Weights of a small GPT-style language model, trained from scratch on English Wikipedia.
Architecture: RMSNorm before each block, no biases in attention or MLP, normalized queries and keys, hashed n-gram embeddings, an embedding shortcut, capped logits.
Training: a variant of Adam for these matrices, 436M tokens, 3711 steps.
Each number is 500 + 40 x the weight over its row's rms, rounded and kept within 0 to 999. Layers, rows and columns count from 0. Numbers have three digits each. The size before them is the row's rms in percent of the matrix's.

# layer 2 MLP down, 320x1280, rms 0.0509, rows 0-319, columns 896-927
095:492516565457485509496509552510487513491542533531560523570592523453503527476450547521462476559482
099:518497486440496491474509483459447468509455543492504476435484528492502514450534542508484457369441
104:471571581408506491507526497519547490519509524561458596526493550449453495530491487531514515417456
093:538509479531543485503532515522496487509414492556432470506479502466529540504501539521512505531466
106:451473542508478539530501504551509617512465486546556481503525555503536522543473482509498517464480
111:544595474496518532519548564497474596530524487561504418463503505521467499510548428441498459421488
098:535493587451466506474484561456497511479481499536506542434490526520507495572485498521493546444492
104:505593522613459529547526552474490511490506521462536429513445473549496463500476441510457495459449
103:455498464495477502478490559510469558481479458479504562490506512453475507473450447463495488595422
105:462531523489492459436524469423500465505507535461358523487489505484409521548461493526575518444461
103:503447528456497507482553459510532462523474535513490501475485562479392546476537501475442522472489
093:518549533484472393457513499486495572476501586503542485464472451542478502482506490503413495491482
097:427532469541515535482495493486462450488523521507539463596477445444493466434529506460565460455517
099:429463495574459494480469525484512511486519496501509508473579480385518449487513503505435512525525
095:469511475550471569490552568500513472501422516514494503576472507608593541527493493475570495446498
096:531501474545464457561523448460463558512519478553551485502472467530523476444427544524428544489433
092:534457597455519569478487525534503547485564453547471427462560503543479517510577437538539526459548
093:447506501483499488509507495521458499492527472575548490511555530512539557486543557535458482486536
099:517535498480499515510464465549562442488468504447494527499417435429489429554495500448553520433485
098:555517487472501481496526480524538513478464558482511460535500461512467503522400494509533447500512
097:563508484510517453467478571465435485484490467452487518534484493480508504539486545499459452561493
103:483510497484450532528496475493501549495471486470509541516442472484532515494446570472598561461495
115:497455547462479465524480508338484475505445474479505501544521473497540516537454461436446477451491
101:496569529437491456517473520501524472528513499530460473431524555463447489439523440523515504560457
094:512496517481509551516488476526547478513494539449546570538460467528469459534507443436468481523568
098:488517500568469526545447517511468498477542488479490476507476412472500462501512511551477467542615
100:478522445458499472398487519509491450512554448514451466460491522502435472468478576438490480522477
095:582526494542473500546467549439482515495543537456491527530521480533489437482514547467505512456558
100:453547512537431503488482586520527421527481511444500533513484484456455477388446511529507497454483
103:465512492487468484500508453526499504506469481482499568458510495503457486484497479570465514537452
099:470543596561510532482492464539497534504571506462493632497475586465463492470552505521490505560548
096:479495576515527517471492558544529566504489449538517542479548463538478450467571433525502525530486
092:488460399555456449497467509503604502445460500527453579526553480464509480445587473505524534542430
108:492554565519503524516465484533477443482533489460489477508524469523455484502500449493420437542511
099:480573462558501465526523463444505541467454550463500549510517498447503514476514485483494509616497
097:480507510524476548525547464498542487545517545550487498442444540491530499472533462483530533531489
095:467515557468509445452551510487458493475487522582501562538494521553552523505434519487488508499519
101:517487563506462493560476516501543521515489496482554459420472562545463514515536462573541436508487
093:465411469414482529512518465509474432482444527455460485519525521424501461505516430449515431447500
110:473450497443460466495532508532478474525447596481492517510483482460549478508478497542464431497465
096:475462433499485497469477522515493450494424565569492542559513542508477522500459461509521486561471
104:522509433524540474475506554504463500509433552448489469600454536458484582475537461534506585477467
099:456495505568495546511521472541524483506448470520467508488525551452512490607460486514515469500500
098:564504584443525577533498454523477498535547521507467498510497559400469491529484461528492537506574
107:451566467409529474502458525519451503495456528497570546520533520469481476498478483494609504511530
095:467520499515522527407524500506534533507552625507500530561466518529494521554486507510565459484498
098:526478505504489482539492504461572502494469563486462480500478489530520503426470465545457460494503
105:470476544478486464510468519466487438484488491535459507510479496551581512434484560532514545537506
092:515550506576517575494491450494478516492467498485541502510525545499523540550554460527574481433476
105:515532513451570559510492508492481507497476550486532460489474479509509529432550519523502496450513
101:478554552475557516503538563477412462486587470474544523527489481465462505469496467503528464602562
095:385543583586497512516514509509599492518542495496527563575462497570505483486530441585545512534469
106:478558454482441517533487483486507491505507456508462489492517428452557508467552513464467461495529
099:555480474429524467580529464493481496545589516509553490461435498472499522494528463565539543446495
102:521535486504521469536515530455507523492455526458461520452530511500539484477617518471476527521477
098:493449522458503460520541505510453489525482525530463488474491538536449542530502506514509503458484
096:468511447564489487525492449534441440519465554548496470478458523449454502501487525530511461517528
103:545471454409444505494499493509460511479534486493524521508490456538473543516429457502508505514532
092:506480565562473458521516571499517511518521484560473561482433488536493477456496501524471523533522
092:488524443503512551488583490486473531472468503544538519560467525535434534527503507505556543477475
102:469519532489508480466519512486513458505516487453500544427544492426471461493494442504512539523519
099:503566507520503547597497481497570531502497449558523479507442454507575429570435665483496469433525
099:475549398580494471535502485524462514501429508520512520468526523556441497439437443501473468527480
091:485527488501490470499503517505432497493533520489473523484445483518487443505482497509460439452470
117:495460438519517492449541562552516509496488528531497607480503547459564497450566447511505455510532
112:495534489495457497447498574550473514513500520580545455476501511451402523521431519510532480514453
095:492488542537492586599442467525520482496445520473454451493458482526462472587521542519513532515462
099:529464547533492513548475514513580548515502487485466522530455565449509498509559481512503586489478
090:447524524525471464506501535491467593471567478487457478483486528517470494439466528500533537512389
099:518523523469511541493551552544487487511489526579494520514496588485447500499547513540477563492472
098:560429480465480442509546488526458490455462537429524486467453498508492483455488566492466487488483
097:525501529486442510424452483483527538505526504555581507518432446513396447458399533427530525520443
095:504458495450476475531504529468537474517498585457577586506546530538434476441495442521406472535465
099:524545530477563544513479520609512409500509554453534487446562475519432472509532473459439504483509
099:528547490502528544510465537537524444496433520516520507506519506506471557499584504510473517554536
093:465512507490507523514494456497492445525499521528505530537528557476487469576550490506493516548488
096:494496488542486535406498470464594493493500500469467511478526484464458521469463433546520428486513
090:509555529540530492533481521478454559486577501499540569574533452480571494536467558468503448516578
102:546548546482504456555494481466476499500523502499462560521557494517508533473537530493464509521550
099:533455556488449486440493515514537497490500508494469561541456534424453507501489465477494477532518
093:562514519460503498509518547476484498469476525505516503564475477559514525522524547477481442486542
096:508549453468429492519501562535524573484557482474515519486527516497492441467438468459521520468506
098:517555495528520497505571481523512503500512392468525522459468595463522506516523467502501546475428
107:479468520467486553520446527547493487523461543418467490448491474521545493515421424512477451566478
098:439524459459456523478555474492474471448507540525526468484491464490466480539531542542553474440440
103:514481549497500480465477499540488475541520484427504508531436461551514461490482521443490468465479
100:480465525498527468518514525539459464510448429429531500473510457568458456459523499504534449460505
098:540511436533437471388481493518457603500433507506475473497523483429501507579409507484474454439469
112:457573514457427484483432473497484392510515440485482511438526426489492438478457377441538467454493
096:483592487447466456500480549491454488498496470508531458477555553487513524552525494512479504594526
094:484463522458458407511512511479465520520454511524569529599460506463569496406563486502505562501529
093:465531544499510605575460496495539615502535475487462489459455544579491501527555506492408549520491
105:438528492531486552452531517564454534491433530498526504481473496512496501478444554576531460457438
094:543450504507491511494514506471485543508484540524544492489502504516484536470469492462482465541525
105:524445465471527460505573475437522572532508519584539541581509498512582548587548474574563521514559
100:585496470456535484498543531479489549535520594547575488515510510470562512474475416454507473444495
091:444490460520528443520499533520528517482450460532541482536530537580477521518443562487472486403464
104:442502540532519516542482531484547471529552514513484476450528512506507501457490446489485421591485
092:536526460568494458467510508520500446507507510519478503484456510564505520446460542552478497486521
100:508496482564505463483499528474475503497523465461398493575454451541523463493457499531485448463541
101:551432477468526510467492517487474471471425420449422506424474456486480504400499474493510538501479
105:474488470495459443509485420600520485482524512460481505444505414530439430441470513539488526498514
098:466486495564510504520482465451504575478599549440503556471482505516478526460468580473440461495541
108:493518460439493503554554506508453499455455558545504566481501580538508509484512477544491543521560
094:531443498468513514505484513528501481518486569480525503491575478435471514435507525408500466597510
104:529491557531492537539542551556451532501513478467438490534500492512572502479479452559521369488542
100:477523529477483516533512540475545478487528488444566542522481539515487489558432420482507537475546
097:502468488527499523587472543450574528489468468467477489600445498467510459467449492440510499470525
097:569500510494486511510447492559510494483497470444456482462471552427459452494491509502544459520502
098:536529476482511493582510419494473548466466504515501532483522540485493501509485566478477518536572
102:524508551539555550575452479542538502491477467520592563519499460530461540538487495514557553541554
093:514552546522486474487481568523502535490553502505520521470537507501539493502504498396503466492473
110:481553531476508528520525539490538458513530516527587546518491522539498510522609475512527536444477
105:488510500431453504522503503448497490468536544487576498468489494471494407486447503462517495539538
097:473425556563394467522459507457500573483462498507466547443549505501520490435455421462517501519459
093:536479512530530504491530495477537545505488483478458517501533473564537493534490448446492445526492
120:518502537496560525481510554585551550509608499523517564460482563556479525494481555483501550611548
097:460543542481497529454514615593470476478514558500428476472521477501443460501505422470510487519491
107:523477545408541500504480511527502492490469478513467442479456497487490475461425482536522493529503
095:517446533528511426565499494512425526554446501500506534533605459476529534462445529434450513513495
203:544526486505565505502574533719488514487533519541487503548541518503545578538499528523488513557518
094:507526497462486481500488523457508530498493460538543537413440481511474497474443503506518531480479
098:483501471537475510485445528479509493490521451548459507536509497497493446474484505498595414454517
094:456458541560516487447515567567473497476470570530505487412487472543441522365494527517518508506481
101:541434563462499487503518490442531503494444449437442549484456464531438493443607484456461490512435
103:499445546516489478468500531512403477502519475479485434483478480522501457484511547573458455415503
090:533492464505544527453573476496489481504490542478520437527531472570516524548462428477502489528482
100:440585443509422432519470552535479466522458488493565454487556544479487475481481504472465475552442
100:524573531472523558556480531500486454487496492484519551444543499582482536377484541478491603579494
093:550529471508478456491535486510478488496479467433515544512478520509478522523442542467470448496452
101:469500512544501509441463487566508458525444518556538479498479507510470531476459551493489501514465
096:533506485531494417446514532515536466470542452453457519543533497492511495437490515420562505487544
103:591471609490524539471550485505527528498539429504483498508519481463467462519514512494553481487509
097:469482567494501558469558548515557496464482578430547546502539487420538475507440462481471516561529
104:489554529509568513518494495496479494513429493515459504574516440478424475537470483476477501490541
097:501515515454494478521546469519454487532446435456463526478552527514576498523444511565450503425483
096:483586486514490517499517537469550534471524456468564497466477496496446514421518500488515538435473
103:518542505467472578511519449453560509477517582437610574494487539526517564568479567480544525548492
100:484428489499560565506490533465523535502497514465510500619441435539501505528480556512536507533487
097:517512469552549490514506498442473516504473522448485459569454499583521489526502483475436439409555
108:515578507502498480514454490459489469525506472492508480482513493491540504508535444527517503455538
097:521510471505474527457499508459518593506480525521537440505526523434525492471528521483441547441389
100:449509595527441435537481505544470583511459503500483512379483495476406470498478528545425546443521
096:456513452505517497553485416464443470490492443454524392456551462517566469496481469485430509493529
096:496501500426552452480508478494486522502454403507466502534495474497520508434593505492554457470508
107:540516468518541462467482464512498493554449536545505450495456482511546515436457504506534469502394
086:504451503524474500516502509520539488464501413487416486479600513500462508517554496524471510518499
099:550560466528514492528543542446526535539476484441472485542450464587500499535524431517461482406547
096:488461508553537501574485502477519490483525471551514502447469483452503501446453443450512481580447
094:503532462504490485517518453499494421525428451621520501513594511467514497475510488564572537521504
105:514528489539517493557490517526428445487462466550549443503450535491538553498456448473490565519423
098:520479515460547525476459497538488440518501543463451478442581525561467522571509488500479469509457
099:480536432491533505486509532470523493493397500520533492481499501540564485488461554521486528449439
093:520439519489538479542505486510430511503480538503466509529522579416573540546552501541486478510510
106:581539531505495523462512548565502549489497512560520493497462545526521457520527482559498537508508
095:469507551505542477506503521504549477489518543489399541481529505486476485557440555508442519421584
099:536413494485545441487511511515510591508514441531515484574522488488547541523590538486508438549529
102:523507430554519564513567538538504595482494526457443512542486530516523492527463473511524487494543
094:519506531499509489469532486480481463496491519529523502502553498475548506505473549475484511509506
101:450449489400488445479463523493538510513543573474500540424540530512441485495446443425477426448488
098:463460528580480574537493556530484584503483448504544503524404503509543500534552613490497475455465
105:499502478489542510491493458464473491518510499442444462521534504479475498403562411474455530442547
103:500463523392539465549535531479439502474440517519486458550497448509504531432558530496483494534445
101:625480459539550504446529496468551529505467459491491539535535532517547534471530535530423519568598
098:485531503507506550526582516541441499500542538529512519498515533413499529601472521533474497520525
101:492497467545435501488475498527507433482530462487435480468583537540456447545474431469513571503510
097:497490504596497561445454514475476426524589469525480487461457507484522509489445556524451487337488
097:501573449403550457495508562470499542473467547435586461534485506461565501560537447514588487558472
099:458510521474537456510467531518423440527481498501475438455519484510456509554479523443491483525478
096:446510489573461471486484554544513470465496462459513468500514475530504464463549410536528533556467
095:483481464573551411510485513485470587476545471446558545593470455539537516543517552524554483439557
100:509469504423510472573518553474500515486451476498499584512514478421547518561465597467458548611524
098:495529482537541548374504584490460512497508516535464445542440507537528512531558593490532489572483
094:488434544455539428383424455550471483489492506497466429432523493519478525447502544475499472531459
100:541482470468492425483478494481407508482509466498467473458494447473468526466566497501550558551517
102:527499589541506505585513505520480517505447505536527533529460502554457505557536448485488367498479
097:580482500514445555489468470429545477480541487475425536493548513530479461478486412499501471578528
099:456505535443446453479432491500561398470420466426459487506480476506558452435476505477530519522463
100:474493433483517528523423516500453451489555506443471543472454471462468510513518443463537480501489
095:519531447559451521516511506469469467488503455513566500468466472564592504516459493480563542463503
100:512508604515555588516479502527488519485520502467461495552561468502507501485499495426398524534561
098:517406480464509480427480512535437488529489477530477512446476497447481480535498492501445496499467
091:546502487483498431557559574498536521501516526524542509460473534511467500589419553562450464517449
095:483506512373507511547523522518480500503439472573561493494485533423478479447451511515508497509519
100:515530442510504453470530485524455561515459528604485543546557545494519503527506471502545462546480
095:518467461507503467416469503476438492490443520451468494499494481523576472546554548447494543458513
101:554516501492554414497544494476515549501530479528462517546492575504483548464482477514498496514482
088:515526595446512510388512544490440514480554489474577485482512532399418440449446529440499493436559
102:519563465525474398467472519448450550476518492499516522528429415530527446451542489444491547410437
106:515452554516483458493479543476494509507505524445538536446501478462421488498488557471481596456501
094:434528520506524547524587508513535549522586491525451477510455515542602499481518497487528453442514
107:525467547563508481506453543479470494497490482442499533498477503566469470417405557523502435434523
098:527468553498522434527531477511432542518519433527459518494548562538441478510466454509565501536534
095:443566516516516495461510457526477479484543490476434531469424484454504479502554520493475473558505
098:481486450544491470614480466458493481455417449497509479509503494477495552477539480505488523510491
088:498521549446503487492499446517483540520468505519414503540534448563480506531470510510530474538504
104:541512527500493577580516474542422503505468433449507460534499506509539500502461535531539487539503
094:487483471530442502429505454459440484488496555544440518496495474552482466532493517509488497423423
106:451523478493528504502523544517475472502490543537508511536453526465522525526481584479477490439470
096:503484511444478516532468504550499486524499524466525469474545497486437501485513498463495498537439
101:502443480422505521495493578501558455487573542423432481439519547495471518451508568506534538430513
100:493536490487532510564506514493502526492508446545561488529533435442506470536521573439467560464500
094:481486446552531524464496526541511564519473549567488488527507441562525524521524521514522454471467
107:474531472516570497519539549522483480513509488474517556500467570453538579460526492531470489526543
103:498573473492510467488510482478575511494500559584514503544540484488495504478456574466506519529456
097:541466446525533487439516462420488492501495441485470521515448491472568535527484500469544508590535
101:517416497474505472397483466436510552519523510499493500520517551487444504496497542567512522456525
097:529500549561491507500510430496483486525514486461554501561426477526510495482516488515508477510569
102:527438506550548416521496523470521561497498477515527420437501505427506485526514555546512500446467
097:474439546525552541507489514515426510488502441491414471524552467528498494539502463489465523461506
096:516553519503451455536499477549497503490434511522467537465521466472471461495497478499469547497481
101:478534501538573465430518536512459492519498413442460466522339535480598521533533553548534466444551
099:534553544513505498542483505483504516541478509511526481462482476518549539553488470473422520516507
111:479470551436450479506531479509521499515517506459527543458517499438551452557501486577549557441514
101:461574444513484549538469471459536495519538479477557454481544520407497484528470527519449511561476
101:501504552547503501566529543479477486493466511531539513522461553541489549537584474467559571486479
111:537479499539521503590532497535529489489505520518496478520481544430469514505541528446553522495447
101:474531562495496557478427503546583521510505478499473505429569457523510452467512457524498478627556
101:480452542534548510503511497554482465483471455477527508515487504508543489502453526514495478528526
097:508518486566526530468476540492490519501532490461503394501525495495529536499583482521489421501510
097:543492449589463478489465479501509518483506463489433516480521495516467521490516509463568484583542
096:495540475504459474460569525450514474467515428484562517521550492535508554464574480558552492430503
109:469471490450524492470524494502506492519537488490493473504504548531464510498545470501541515459575
108:448554474549508549496532484524460529514486439502538440514574526542507500519509538535497526425527
094:528518526492487450484522439531492506479527523499461526536528487533497539528530564484507423480448
101:489539506509486484486509578564463427519517490480509501532503513560515524499498526476539507571481
102:503467510427529484535486490491474566478469608521579510521371511544455482530544564495518563438543
096:446530488535493502471497486501442382506466479490493437544476454501580458493514554476478347462495
107:543516465520539566532478500469557543480527519493523597516571540528473514534514448491486566595483
109:483578498514550522492471452520518531495453543499441572526523557503496525552550495521471529502515
111:476570527448484527563494460502468478496604469498527595448498543519447532513568541452567548549536
100:531592493425562520533538539490511569476468547562531503473453538419525495528449551500568502511523
095:464494469514487480474451500544558454474559508475567539505519516470510461510461455466540466480488
107:505515523523472565453497557553549540516461476561571563439536537494505518463454563548495456456479
092:519517478442510479560488582469514482515495449479544432506405496468546497535460556472461582555451
099:506566552532540536516507488523517526492565489507530498439476556517510513553497451547513481477541
110:422506449477516427521454496544492465503504489442475517550533484426484534442467446435470488470464
114:554518531532483508513520535539448496495482452478515467499486470477573473479475555541456551584492
102:500548408546489461497449471552484463475416425535500520459560463483453499479541503505477476490513
103:503477448501470533515544466504499495439542496451474497527509504467474522449501455506504543569560
094:465444479481500490512472455529452464528542473484496549537500509471562500470508471505568475449534
105:520467474510490524447518517456557533484556522487505419463494491508508558568456516506456516582610
102:473468449521492504526521511430506527492516518555479524534476481504492521541560465456568491592510
095:563581464605548504537502473576480503530519500517531475524537585578529523469590518611542395550485
093:450497452557477599505534542438421460520502502531526449489493475490499522500540544556533455449467
103:465468546496504542459485482601499554495488533454539500447447531479495453496480538463538455461522
090:505473448479476473471497554503441506464518502490479545478536473501449472450484464453553484489470
106:535445541480475511475499534473569533481557515395534482466413414510538440466458485486443488454551
092:582477460473487554518529448504565460496492469492595527593542509571493489484503615420520485524479
098:529545582590503565494471499497495551488539527448490485566482500468504426499550582503524473471477
094:518534524560500469479464535481407533509527424527507485525489459464563486443526470514496492539549
096:481493502564529552478472486490518503525537459489502459478555502450500513524595513564560501599520
106:461503559541510552473514467457474499482520484528466484549486480466492503519454521466445524408485
105:465532511480504441557517566521508515516465500484513534438460507494564531482497445516530548488464
094:526531464538460499497526537470537573516477571489561538618500458420489451542459484539552497521476
094:485583457527453513496519545487534512504448443512501492507525531426530526514477491471505592542477
094:431527517497517512539488468543513403520522511461508490503484488534506456466498515408545453474468
103:559557518519533484460513483462541490469526568520529501539503497505610487486607478503468510508549
101:488497470604520496524486501539455466527474494474499484484483530551462493613543501549496530568503
102:489476521600471564497470477510502477467527499461542548511516438497536448453437535486521471533540
099:515446510519529509582499566538564500490539512524494473526516460563498468543575524544506447565493
103:418512550487479579498481516545513510490510537568542574546536538517550551525460493475532481548499
111:479500449487595493530540476496540519497482540495513523453479532470531530485490479516461523480394
094:511509522514523557473513507506453545492527438452491476482500472544515500539476479534532549447543
098:504458537492447543460481460481479450488551486474463525512493454487516507477489424543554554533544
101:490498479457451505481526474524495463446482498470508526484530481438489490448439493483505547458473
096:491441456500489481503523468506497461495530501415461503539555541435499540554505526478422498534538
106:447533520456462476467441527464535432518511521512580488479527450512490436520473484453437492517451
096:431524528475530503498510426526527461520504543547462525499530482465471481562485494534481439459458
099:476584444533506475498465486519534456501580463558468502464542512499433475434501448488494502610558
093:545430520490526493488514487481444555460461428475511531528515481542451525581463559518463524578544
105:508473533529488430552499533569473497469490428490515577522514523443501514448542510500449488492526
103:441520449537510473520552409491471520504443514561465534543570432536528547480462570467442573508500
096:475530510543518451511477496460560571508539513495505417514487527547481483505558595532517527511478
098:522553463475486517589583486527513455538474455510511481480493538512464529463608577494460529499469
103:504550560564512521488519512523472455517535510507471572581533493552556528518499482505505411497543
094:501560506432497458478529456443442396470430456487442462528519505478424470500477482522475465502521
102:516487470567563554553519544516489526497479514606486483564526494514555570595522552490454409624552
100:552461472471585509427527505487517499501545492524513511609476538523509536568528443477509553474536
111:514456502531444491502474461476473533487496394484434496543502486550586489468483473443410572543580
102:507502470465530460471541462492500471500515489467501536521468547473478484514539435473528516499573
101:478489539483554552527576527552498467505528495520487484577490528496486542532532484427518547549552
101:468489485482499490503521436446517496485560556495474517475500528554583492501426493486455507453464
105:519447511519449532530477503480482508514562467461548497519471446442467431413416478564488499485566
097:465473477473472511497480536484536527479560482528527591487463561487489505451491552626565549458509
095:549535502537515410501567511470489459508484520546506528521461517498446536439558492538502471519483
100:491506525461483503502492464475514481484477509526478497594501466503554482543534562484517488422515
096:471433549419476458497466513499437478462457491485497586476404519440392441440470436521494470509438
095:537468534465540484556515402480496496500488538557507482450513529491530487512479503545548455472492
094:449512508462486449464523559431437535504516507460536525512488517596601501570489549461575450476499
097:504519484531466498506517563507542497500482526519516461549439534441565544530531557508527429516511
106:480490455450494585527509453500555439532536408495545543506459544557597511519531448463488447524472
096:516516487532466496479498470466417461500463466517462452455495491532549508437444460492472516571579
105:478477473527521476480492509430496511489437529487491465535451468512463475496499527508528458436471
098:574545508575470497420482514508462491463492461480509486465535510419449503545585560542518527544503
104:516477547563475488483493482493475445474479496516517477467586451536418495453460526505501465511490
100:545446453511526450459483535515452571511477435496478455476477540438533500423513497453407542461471
101:513481480448493461484439503457436477494505496495500473428434460537495480460505436462506538484512
097:601478496519573519472559490509487528468469548540523539517499527512447540519545517511533514518484
103:438451488540488468506518466520511535478518490410485523569443488515543490511483503498498505428574
100:467509434497498471493481573489456556482533461509532550471512499578506480521485555531443467626516
107:534476532446479518533486452545530527488492477558528520467533416539515441521507478504515503654467
096:440547479510436492520437478529558503513411435445426442457469438543520438495545430532507512453446
097:487560489551483523455509500491508591522476508519507436479518523497523509527448575548492500398452
094:508507520472489547520482470518480466520511526496536498458534481475383425470491448496448501452499
098:475498554503472490493463541458449555509485467584548442468520448540601463475504519440549528512491
098:475487451524471540565459522499531465492532510432459496442525483457511485529448422465454478433518
099:429482475521475504513402497526521545494428414478474449477483509505459469461489544497494498474506
093:538463465528466499551523489421498517470507520535475570494533493520483528539466523475414581518417
092:520477512508471641520488527548389465488542498455484561539478484589520495538516467473546581554525
097:470506489499473450531506504511441483520492395500484458490455531549505492491565436510450484510456
091:573493449498456537494511493525458478517461444605575456533485486511548447566506548488440604512490
108:468456506474492409458499416545454388494462483505495425478549518491476505450545473527481484584522
101:436458516450471463515481548476569510505542514542534502463493525479511475483457456511462487411441
099:493540480473489476517508466491530515505456519549455491505566501500461554478523481469534519533488
091:455508442454514504529507450506498448478499486510493474508380527498486508577539478484496535488512
095:500435515545499510511560528564420499460477528538501432498462538443418525467462495465471538504447
104:483495472495534557539485391522538497498558553526513494550499482483480517500511516504527519547518
100:529532534470538504469553502432556479568528533505533465507446567513520492552528653554558554535571
107:486495536499473476516466459551481460499522526437504528443558455538515471543515539513461475540550